Weights of a small transformer language model: a variant of SOAP for these matrices.
Each number is 128 + 32 x the weight over the matrix's rms, rounded and kept within 0 to 255. Layers, rows and columns count from 0. Numbers have three digits each.

# layer 3 attention output (transposed), 192x96, rms 0.107, rows 123-127,155-159,186-191, columns 0-95
157081161134078160125119096082112121147124142137117105149122184131111206130095091057123113119114117128168066145123100113160099162157129088100222099115157152128145101104078164144088162137156125134118120162176199142079116066106099109063115152085138192144141141103181151128151097125146152081
119140102097127144096159178102109141091123156124088179169137105118108115166182146163082148135188114122161146142181165128074117164116205113119141065119096105150166138127108127054139143141088104112131134197071046122116176166147145166111174139207124072070203133144068092092090107187099129126
089106140114164155118114099138165080114130083137168124136133106100141114088152118139192165161069169135107111155120126122149107218142118121169159126111086169146064108111115184151117120109157120214129074118133098118102115119104115149095120110145099087131106038160104089155161127129132139145
101122101125085102090176119105161157123128116147127114072203121122077170220112074124142122105118101178125145175110180176126092072128117133097089068187137082153136101190141125077086093080120062127138126172126131181093159111123137138150175099092078125079156128110178155185133137142194117083
053140079082146114118185068141128105165068150158158176110150118140166131116140095125133146101092124157131081141100149141117178099106138118146087144133168133081104101125126135121132120102186085129189138142127118122145093136042169128150087158135104122138082109097077090081140120166124138146
080141126157145148155121162111084155171153126141130096121135064172147088097154110136129119095135099169165138134123131124103125108086117160165084146117168169061172075156092103166134135136120070098127148152111101131160051120150110129196142123150139144079131131102132146146145103122114171128
165134138117125121157098097121127090148149090129112136065134139140102112135077088083096123088137162171070045111066131132178123132139103108131104093109141164094113125136123117180099132082152164144150145113160185132103130098151044084060105098096104214095086077100159061168146161139099126088
153129142107088134145161183135138204130129138081110154093142122124145140138146162132137137130187139126157090111133153175108109105089089101029119148121092101131115145165120078123191139180144124051112144109140112179161172113126133117166126113107222157152107166137120115062098133088168111174
153117135088124132148148130079160118118100158192078180121143077102171107096099150117159098079093126086084113096145104112126100134187100096110142174138113108129147142117188115163133210147116112064167168144140139121098072137107117048135089114125107093143161151135133113079156191133107156154
200159135100131123175121164098133141131104153167132088148120171064162204131155148162113160144244114114140163153094063122124080173133119143155115127118080129154130169117136120093184156112128141116039120148152100090152208127211076110141162122154129086190161109081147182177125135196104113161
177132125092160158134085156066101150173134137099103112138057149218099057072145121159098136130157166183092115092138162101176130132119176101128148080135141145115127101127120174137068161083183087089140152093194141097095095130132100114080175118164127099124113107134103070081086127121145112139
150146115088165135155138103162164146154083140128143091198095150127074096149096135161138143145153142092099134104164099097142109158150103095142157128114086155131085134083185147180098141124119164132137155152112177052135153162115165106144076148181096037216174126136048063083081123208112093152
205189136151123122150098101157163150134086126190108075156104140135149147150081090127154160121103107109101127111194062148157137098134167071105114135158091097196117151085118129126104120166155167071166162102149139086127119066146129159110183097215126101153129142115181144085106136125141135165
092184121197199070155185078195109101113176083158124107177151124107070102092148128137103131107117134165120171097188078069136162165145206114173100132150194176082148168158134154171058090125049136138151161161161124069090091172146138122129127122157068157147156106120089130145096143117113125097
097105120113127107086124134154135138153088124094105098134073117146137088078137170136101187174202133117114118131132165157182158115148116179129158046108075121142143228116109115077164114172128193128099097108134096100105134113108112176128171181157127178105084170178067141178084131092121178124
129066139098137153091118088140124123125158093081134182093112139111128135147097133152104124113097131109134144155182121126152120138121133118134136070135148111115134091146119100153126152115187149113142116075116128161087129134129110121061178133128149105089173155151136109079140131064125110068
# layer 3 attention value, 64x96, rms 0.0985, rows 59-63, columns 0-95
187092092102133120110145154136125138109116074117173132105118101183126068080120111162096126119110171122091155141132134142093112148100152155166119065116155099137169150134163129110127115151170173164132100094130163076159146146143139106196082087203137109107115130133106109121119172113104116140
169134142117117143165052121124116102140145101084114097146146183150139130077119130119080122125098128043146116140186118121181114124081156142138081137134104176104100136143169143202207144120129092138096115106164179136098075094131131120152086132109147159142088133121091138132191176136175113145
109112122126122106072193126111086201117141122117105112116068144152114072139088137128117122122180086080117144139163112116143112105105158186133117098080146159079192128127125090153089141131107154100147081132122205066151146106132093102175208133142152091183172118140135113132106160108162126113
118111145136173099092075139130093134124156155085136130187047177124125100073160165104066121096100147125142124059116150152088151159122145106130098112102142097093095137151092142141125111147111149159105123085112060101177140120101138152079085189081139143159067150113132156087111124152150099123
124131154171076092162086146143136147073126145126125118113089125105113132128082138148132138122126159108136168113125149162166169139140117165139151169122148159132153100109135139138114138144058117163133168155098107151107112105136092153108146113098143178120112126161159122165116107115156146075
# layer 3 MLP up, 256x96, rms 0.104, rows 0-3, columns 0-95
151110131130107116101129139119116078193123151120132117119135089181100134133074080143104167070091114140199173116136138128163120128145177094144139090120090070165093145119141111158118125125205153119138091155125163130114154128129146132177114139146161109090161101089099118163104128099105150111
129174134122171142161164170177153138160127118118154120143156131116103131140126156122132132149114120151255116143122124158149079131085130100116127140100093141113159142123114081123045148145157109128143141081141183168150096148165120123152167135138105116139130110142146081113140155101168156146
142062160115085116098144149128142096133141177115107079140108108108115101136126085104137109180133129125156147120136143138124120082127119131191092191135126105094149147170163127079117081082120110168104118137176171128120155128128105105114130094053121094149097081134144118154128114118145114180
138090114185137099105140160118124103103108119123142117148132125174118148173093130117125156127099179129127119161173145139159167099102129074117151084160157155141115109134174123158112139120144173128178166151157165175124164136119153121098120116143137131033142191117105090097095126120140186101
# layer 3 MLP down (transposed), 256x96, rms 0.0999, rows 0-3, columns 0-95
135099157101115142128082119169102102117155120126144061096112175093217158145144158117130125052141165141099141145087094079106154112137112154152120183168186133101148097096142156099166068152168099086134169099128130142135171104132144121143168129141155231086114156081105143159138109116161053091
146151167207139176147156135098077098049159152141137122136136090105137120150147123129162162041117151157165084106176165171133057089128122179109113149153156152146139201055142162082141143166119132205153145145134139152113147146060095118102117077062189180106124141111180064101108190073122105168
113096131092140083040141143097125145118141091148132132115096170166118121123078113176169170123155134109166166095128191145164127059141112170131109130112202113155128130135118132079098127118097101124141111142136098165081123065080168116150161125107141146081166104205167082187101165106153126165
096158151121092138143135123146133129147094149158101152106128168147131121098084129121118181083128131129133155125106041157111124151134110130129104139146152088096182167114091152149138131110188116089154179137100141093135133090153117136156135172133118180169161174092112146179156133089108150165